Weights of a small transformer language model.
Size: 8 heads of 32, MLP 320 GELU, vocabulary 8192, 7.98M parameters.
Architecture: LayerNorm before each block, rotary positions, biases, untied embeddings, attention and MLP in parallel.
Training: a variant of Muon for these matrices, 155M tokens, 4964 steps.
Each number is 128 + 32 x the weight over its row's rms, rounded and kept within 0 to 255. Layers, rows and columns count from 0. Numbers have three digits each. The size before them is the row's rms in percent of the matrix's.

# o: layer 8 attention output (transposed), 256x160, rms 0.14, rows 129-148, columns 0-159
# v: layer 8 attention value, 256x160, rms 0.208, rows 130-149, columns 0-159
o129 072:106131187097081170134105108142144081111154168175127092069127114135112176130124077152125114143121128120088109113182095142124154166155108128059128141109123166164109155134161103169157086090107145122180134130143119084160136123116166163167137137154092059128081108143181151144112146157126153108127182104105092119084125123090138082140179142134119138132107118093191118096127134144131062113081054138166149095131129171186112183105163133193078140069142094142070146138135200062081093198139157
v130 064:175114123119130155106148164206058060159164125127135179132121094132111122141088184149168153115110143087153132071085096098106088045165126111118101087147159134122156080137054134107093115171123142097087105078166155127119119125180167117124116142086120087093082127129141118067213097140096162106093160139146181090136115133092108126114127141165103107056111130150107070107128158107174116169159198142148131149137132097146089117151128103138139136184136169090127129151164138187181123093082146
o130 076:115147121099103111103126081067180196112165127131099053087119160116136153137135106181081072166143140130092104174154127134159146213107122166111121118131099132162157162144181118147149101095147152148152158105119085127162111126077153170165129102182123120108147140121124115166083091148120096094163084096139122132113136094191151128147141146106076141200181125072170140090169100128119119097115098145091118083129167125113229141132172144151111108063142127141064118116098134079070077152172162
v131 065:094080101185144100117170137095214158129160109117115103140140116161125095138153138081106130159092095096131073149074064122134122165156175128169086097075157117059146123159082147120122115178125146084130109113126180208096159144102117156131136115109167150117160144119147111113036164073144130139140133060152075135160108104161189098128134128137173176166142124167162123090145080136166175127088126127130135150171151122158176119135160085092178123101150151170099109109157087196091171131138137
o131 076:149159142080161212138083125148056113076060174119153142092137152113101171124077110150155101122149113153105179117111167181133154103105175101123170137132131173196134142122200117107155190108120099148120105152179149061131104101134127080172107117151098166131111110142093129136136104181090132144148137140052213127153131164116109144151178144129088088123115150102096157114130120108082085144197100151132118095076174085100055143126118133138080139130123080095128126155099166076125112139125161
v132 055:086091151103128115150158124083142103125146079107153097100099125143119181171128139131126162149092154233140091113158175196161133167101150152130148140095119083126083134107201060103175134111138110086205173153109148117128141152116115186147162131177099130129082079173118089128110101109103164167148174075097130165116112118136138138158151155096142128164180130098101227170109092126097086118153108152144132151158111118118127130089146114135145092159090122161077136151154123040073157136122086
o132 065:153103096182130150096105164185127139173077148083095188128140148097134059089087150085185107103131089076156164153101116110134150074145125104181119143106152163114069098093111127115077150100121141123104081139145117126140120118162119116083136166086138158128168149101184164126147189141160133142095068177157121177126138132094089126100089104162101155106035099159161077117133155124149144147095162127095137132077133120141103126131073153110134184165126169130199131089163162225148124126128145
v133 062:061117105125064149128146159075117103145120165117154078105111150139165184095162116103108124179141126134084155167142169105092125142140059098159129154105089139071167133132121054069120116106121104130137048155112185111107114109089114137127117120134143146141086154097124101132064185130149083124156123113128045095117106166091198128084144108130144164182174193160096216138134135122150138111091153132107122132132126196148171140109131148112148176096102118135146154122124136087121176103128219
o133 070:159142125134161083143138126180110147118088152146152186147150105099097052127100156070125141060165086142154109128139123193153106145093173154134139121124160122112078145115139171145133183182154157111119123095171118149104166151127166123157111105044148115118112110172127138119139102118126150165138162151104180142122149101164079070127114153134160115027063107123090112127075141164109156153099144096140118163096146028148055100126113091155129127145144105161140101126194167179108106089159074
v134 064:081073123123149153146149147063158133124108206076199138060124143122124088097154124102111099118094110134125099120095076089153087207074130102167151192076158184095162125106129156110114135112132121120110126112148115110083129078141098154131187114150111092193136148180150105146101136069156108177120126100164122066093103149102121092160142197141202097153144173120142163070155141122140067092131094123154105093065174138130140127139145089125129148073126148127103193122156153115135126111123129
o134 064:075146128158135099142131153200095114113150092179094119166125120067182097118164123120110113110165120153113194152125150176074161072139159136128108156141083080116132161157145129101138136166133120146150100146090127183163132143129158090128088143081105212120138083160098118107121161100130143090134153186128150183112128095164107139109122048109012135090124068185088139144113123130095149152166185132093127149160145105177103155090118103083109089210142122153114084124132110139127148076122117
v135 050:144126100109160129073153104178135108126129059112153187189219152143160080126124140138094127077115154101113150150147151106133084111202138086141116104098110138111131127122107181130086075131093131132020111112149191152176157130147142103131051111105144179081171119100140150115154134112120071129112079128154140119108105082132213116094121103137135186075121169148154127170156104129156109134131125154112163177114103139087147087108136147170118142128110132145147122081139148202170053111108127
o135 056:101134172137157164139074131148107160097161179115134083111080041097054178155177151100140150132164106102161095094181120069159131130073134166127159107137137142190145155211115109132192129101128170158159094145152092138077127124119119127150134116158114084150105132110100122130118102123095158123171182104092128074115187177141074110118184153168135055163148136069089156099109148143077180104145119103166114141126153144150099123134162175089163095073110094099124133143084082109122132138148129
v136 063:111215189070118118169101126142177108087135124124170137148130175095125153134099159089096155124156107182080111083101143149181160094137165127102108145109099149174098095107189117181143133196176116177139112128155147091131119094128139063099131061144104106175083102172094102127080107124206119154147049141128135128205124111195145070136081118102103110136164102123125183137144104087126124096148039123115148098129138120166127123127158105141109155099160145142158142146171113123117136094161139
o136 073:138103120127200085131176102144079087151189119143058158135148065116113131085143077140099140119140169094223141187145121078095137124149072115140106179132136111092174125117114161109082096095125130132108109156091128178140133157118124175141146157100150151119189120096185126144165148090104143110084168123132126125126158141166112210118203120149096152104106119176122092165130171152135081152110194117098117157108127147085116148073103125100146066183114149130064125086107121086121148139072117
v137 065:157141114123089117120154099167130146155142114154098171113168054168124125143096157112048147149087130170144104151106085140151078059122181124105175154184132108089138132132100166102156139142151131089136138094136103187073149158106077130126128159157121190094186167098136126089151151090075149103154158104179110096083105032099123107112085063145120179080074136114118130100161111087103182142167176170116142168108139057112131125126089125142138138177134136125148120102169114165177120093114154
o137 074:098118129100136187122127115080160121082121174096154041149092155140099171178131105154120145139124120087085092090147124110131172183162142118126115071086121144186126169165142086149163157140092168191131088138106159059189119077164173104136106131177151113124098068140107138146118146160133133117102132138130161174162110161103152097115116166131098063202169146092170087134150104119112093117129054116137129088130104179104123127111188150116152118052142114150149147116087160067098104165174145
v138 064:088171123110151089153139080103147120108151124114147118136127157155089150120094160138053146143127111130153085162082164064164196116105145118097166142137135132103112104131117187080112140189068102123120117135143137148108193126065094132112141118186124138118123171065184105061164136078157124211145111112156146117100109084140155159145100110140162139100138108096158142132105116075165099076208151165159119173159169124121131155120119146194144197084107209128160161151134133097116160137147081
o138 060:160098135077200158151116191095129137066129158144150158105173112121095167170147035141159085074104158142102137114123095164095103116126124050126141113119121157151143107152119084160204163105193154119102122145126164132125105104184115105124123124153135141140126119217036130140074098162093163086156126127111175152137152170089068127112172135093109116150110146166115118115159148159130131170103131147110095117105150137126072134134169153085127092180081065127091088138175140097133121103111172
v139 068:186105097115104156105082155147082077118095140121214167108134147110134133146173128092105136104128163138082132128143124120127163144130161174163095131134163113151158126110173111094116168190099156175075090057164198055199133084125161153149108160173077167162126101163136144125078081140034103143031050105137094076136154148139119135119111080127168100138164144124076110092111097137151083098120144120118148105107154113113152158134165135136168169135086129118114137132119161119131129115127124
o139 074:072163121098157132153167100148141159120149134130057071172154107120146118069117087146139107163131086165120120171142134087096098117122115154113110145125118140176098107138080134133147124110201170093109143167093090118049160193112149113146077050129144135127088147147092104127187143089172135160176141148080109144191091095187127167180160145095063140152149052162181115125109159114108125129111095137075075143164106112172163182178090143155093091122131158082131134143128097125139155110144114
v140 062:148111175136122155156095149156088156124145204160178123059118116135145075152132185182078076109116110067165157111092156147181100097169089154122092147167194143156106119155080118120042106121108164128062081107127101163156104133113120141172120111130085098134080135151114106168190125170151096108138074150134190138099129205158073127126117178111106101109133105123140085091143145131109105126180157134184129144123149125151137084174122151099096132150066162093151125107068115134134106120094155
o140 072:106155104082103079103121141066157134145139110120102091146140134118151176102126057169125152142141179189075099141153083090064093162098157142084109145183102131115178158100174142161167057121125135120142164148150135096126175155106137139105097163144092109106140148156110110102040104117113136079106176097167044141183157094186176129164154121125119113149149115111136123114105104124189149141127133141108127130184123130119133178125138076173100121124181093156033119173169151078097123161131125
v141 060:105244172142103068103127041131147116144126107148090112167138183172083105111126078175128177120168165142102160168138087106096143105101115069072100115122144145144165142149116150192129141112159130175160145149164093096110126161088162071108171068128178102097143150122137126151129142126127161103113089128119149141135164045137127093123122104110116143072103058182133110140105152127159169090110157129102130116131134127170130131151060069147134122118126068127163099120162121191119178166165129
o141 064:171072096080153081179137121114089124099143102139150145086115075136144183110123118132176182119050135101186125101155196096170105113148127129167175125152128119070111066114085101117113106131064098146095135164140127156129131127180090132151157208159164121185118146132104072130130111152162121110109151104124153084107118174106138185102158157102123137139126177057095188166159105076131091133180105129109135150146149138096096147119205156136144089139131178123102163150097151084134116078077114
v142 062:095088167118103140161149167077162105129166172132163104155118211118133102155166131140150178085103184165137139076149081088102094204110135115118130168126166089141111145112186093114193108129097114094128143114126125143053138151116061195187131112052146136117115160144116106158078146137106082140141134109163087091090091180159113126084189129112117097181143126125117129111119122111133131081071135168151137170089081126117163146142141097114183109121081061172130097138132082118127177119098115
o142 070:108119072131121109112078176177102146131100112112115195130116106124146132069115166068185104148124069133101132160084219211100134119140118136186122124156155180102078098150158139147094140120131152115162117132128131078182098137132112087103149134146100128200165098174104127125148088133123176117140122174079185171131132077117162146200132097140114131096069078115112176133132108136131115153180147140057131110090167119166083138096086080127116137167118154078152070117158138146142077146128111
v143 071:122121086130138142134170155089172136151088080094098136205132137116113098119160114106139152115107110089064132103145102054064087154123137161146139109097117167138131111147106164080136128156187176119210131115150187157125114116131130174123173121097102103110209128113121135139078146088168127120059167154214111096122062145145192091103151082128117159143160125136158146124170047127102128082113125085101110137084136103135151095139123143122138164155153072126147129096164133159177110163186171
o143 075:121153168119160125108116104176067125102159136189161134127139132114127155197113118124123128116159105164137145137131157143143169126168136114181118135185151131149139167150134106137153157076119111145078083118130084088129119057103103046169089095133137182143071096102072101101161141129100133132163095110038186132155135136075096165168174129182112092165103131132063127144122170121115135148143112139159123175153103148134125167114194164155125082081115152145094083140059105055082169122079105
v144 061:125097130094131128190091133103165129123084151137155125174125126100155120129152141124164071116179150098127106127151185174094194127128121167148139150124132141164096102068172132148096154116118126092076090099133181131220119128139149078113126094112057059101118145105113176123101090159152103154119098143163153137126122119086150109096129196134125063163162112042159095145141146120112086074158140204107164137155114126118139149123178135140075119121084196174136122137075144055079164147126128
o144 065:079129171120188134077107086118096098166180086067085181094130134132095169107118111146092171132112134153142119195107065085121071076156083141104075151154083112109153129100106130121160103143178093124144120097159101097074151134136136219144080135123137151148127160151135104127151154108126152139112119121128102176130111157154109149151146081122112232098123114214102158156077095152159162181089148114118102186137147151114147142107128137094131139123161060110062160103181123170132125126125131
v145 059:158095120130128109173161126127144154192097111110110096179118150059201124123161127079107136155145113111176194138114127148035148172133131138124172151095097169145168091110126120128131106136105117153100107181113165166146106154082108118087108136093154155138129156087088184133100139198166086130172100145135089176140130150138192128100157113126052159141073159129156140127190115144131165062103095143119120185157076144125079120051169124109128092075144114116146125130120168145059109151105089
o145 073:195106144158151109100055146113084086057138156111134176108167111127053123169141215089155117080136115137101122150111119133198086087106068137129101110104159131084128128137102132113149177155133115101138090102166124100111177120157129140151155117062099104109174106139148123113159089065090149155131198140114169098122143154125072128107100085140228121085143105126093156146094124151124154165141169098160158141111150119167127085153124114132146168158128090157171138160147053150166110153099166
v146 068:151081074149163110121131113114147115125183117142074099218108126125126122109138102116126067155161115169135097113098096137171169183136176146141091083109122152189135144111122133160100147133193070147158109105133102173124149114114159100078134074175131171107205079086099133121102127071080068114142114133099082158149155115141115108105062101105154182126120112128133181154131096161083103108070148066116166113147134187160128127080108151179118110103154118158084175168102148085082160115150108
o146 073:144144204131159168136138156147108097134054160133140148073126129104124121112101115112102176112085154140137128175141125106125141089118149131143152177127096049069162119108118120147116178121134157147060126154105173058107120143160113149154107159079116158127060131120175134071171149146127126187117167126146115127112090153127093172121159151165128110186130162200103097138140156098054157154110110131132141186101087094069098128157123152071146158157114146119190057081094055157161100112104113
v147 067:134157102047143135144144130128101099114179173123144124146096111098123140132128118129116185140156163158178129109058151101120099163064117101116130144073111198171175121104122065125118074081129129128169105149204140065159111092203144086055144185118124089140118132107144128085157072158139119180122169109078141090144123113090153152079183172115085121111110169111110175106169096092138109107103043103198093150132150139134132143076167129147136120123091146123117126148153177128115111141124156
o147 071:164115140217137019119104144097122180114146095135107123124151140104103107139114171149172109124113109085152100146155145134134148098143104142142124102175150102107136132158113163135073153108132120154104170122097103207127107134062120173172111086070113171119179130089147095157123179101113155088169115128163153147074146176141065105151033103123191116120137087140161118149134154192109161127127171110079117134125109128132156096121099121104119101174190114178142166092101071176147106095114081
v148 061:102165149085187170130135138130106084119156147123140186090175175057109146154123138166171128181085144117158135091170092094163100111087133120131158141128145121108194140090185093119168125141062118124150188138128151070124181131146137125165125097087142054128108052122180124113211120131109215122127141135130160111112124098091076139142177185132066112135105136065121111136115179108135095113137139149150101113069121106113081132125112150108063123136103116129112118112132151129125115120170041
o148 073:112087105212111121134159145173143177147125082079128139137074130180130088110132168127098097043105116116092165125109163176099158094148070104130120150104116157146061083174105138125146130077153101119144117089097071190132078139162114175088160163145153159146167168107087145135075167153150083099121093119162104150101118125117178130118051037127114165113154094161120166073143135156119173086136137165093120131152163149097163178117113145112159117122126186123173153134115126161149103153107165
v149 065:087117137089128100177060142120127133105125137139170111139119117102107130049110147111102182119193108121093102145117186095131153143124105161164117110099108108114104172097083135130127089147079156110044108129103070085077127085148076092126119114086159122155092213176081114145089127123173096210130110177134100068141128186111138154066144147134125060137104131147132102105100154093185193144113147091168142137108131121161141177168131121147133156108148139110144120123124097105153114094147219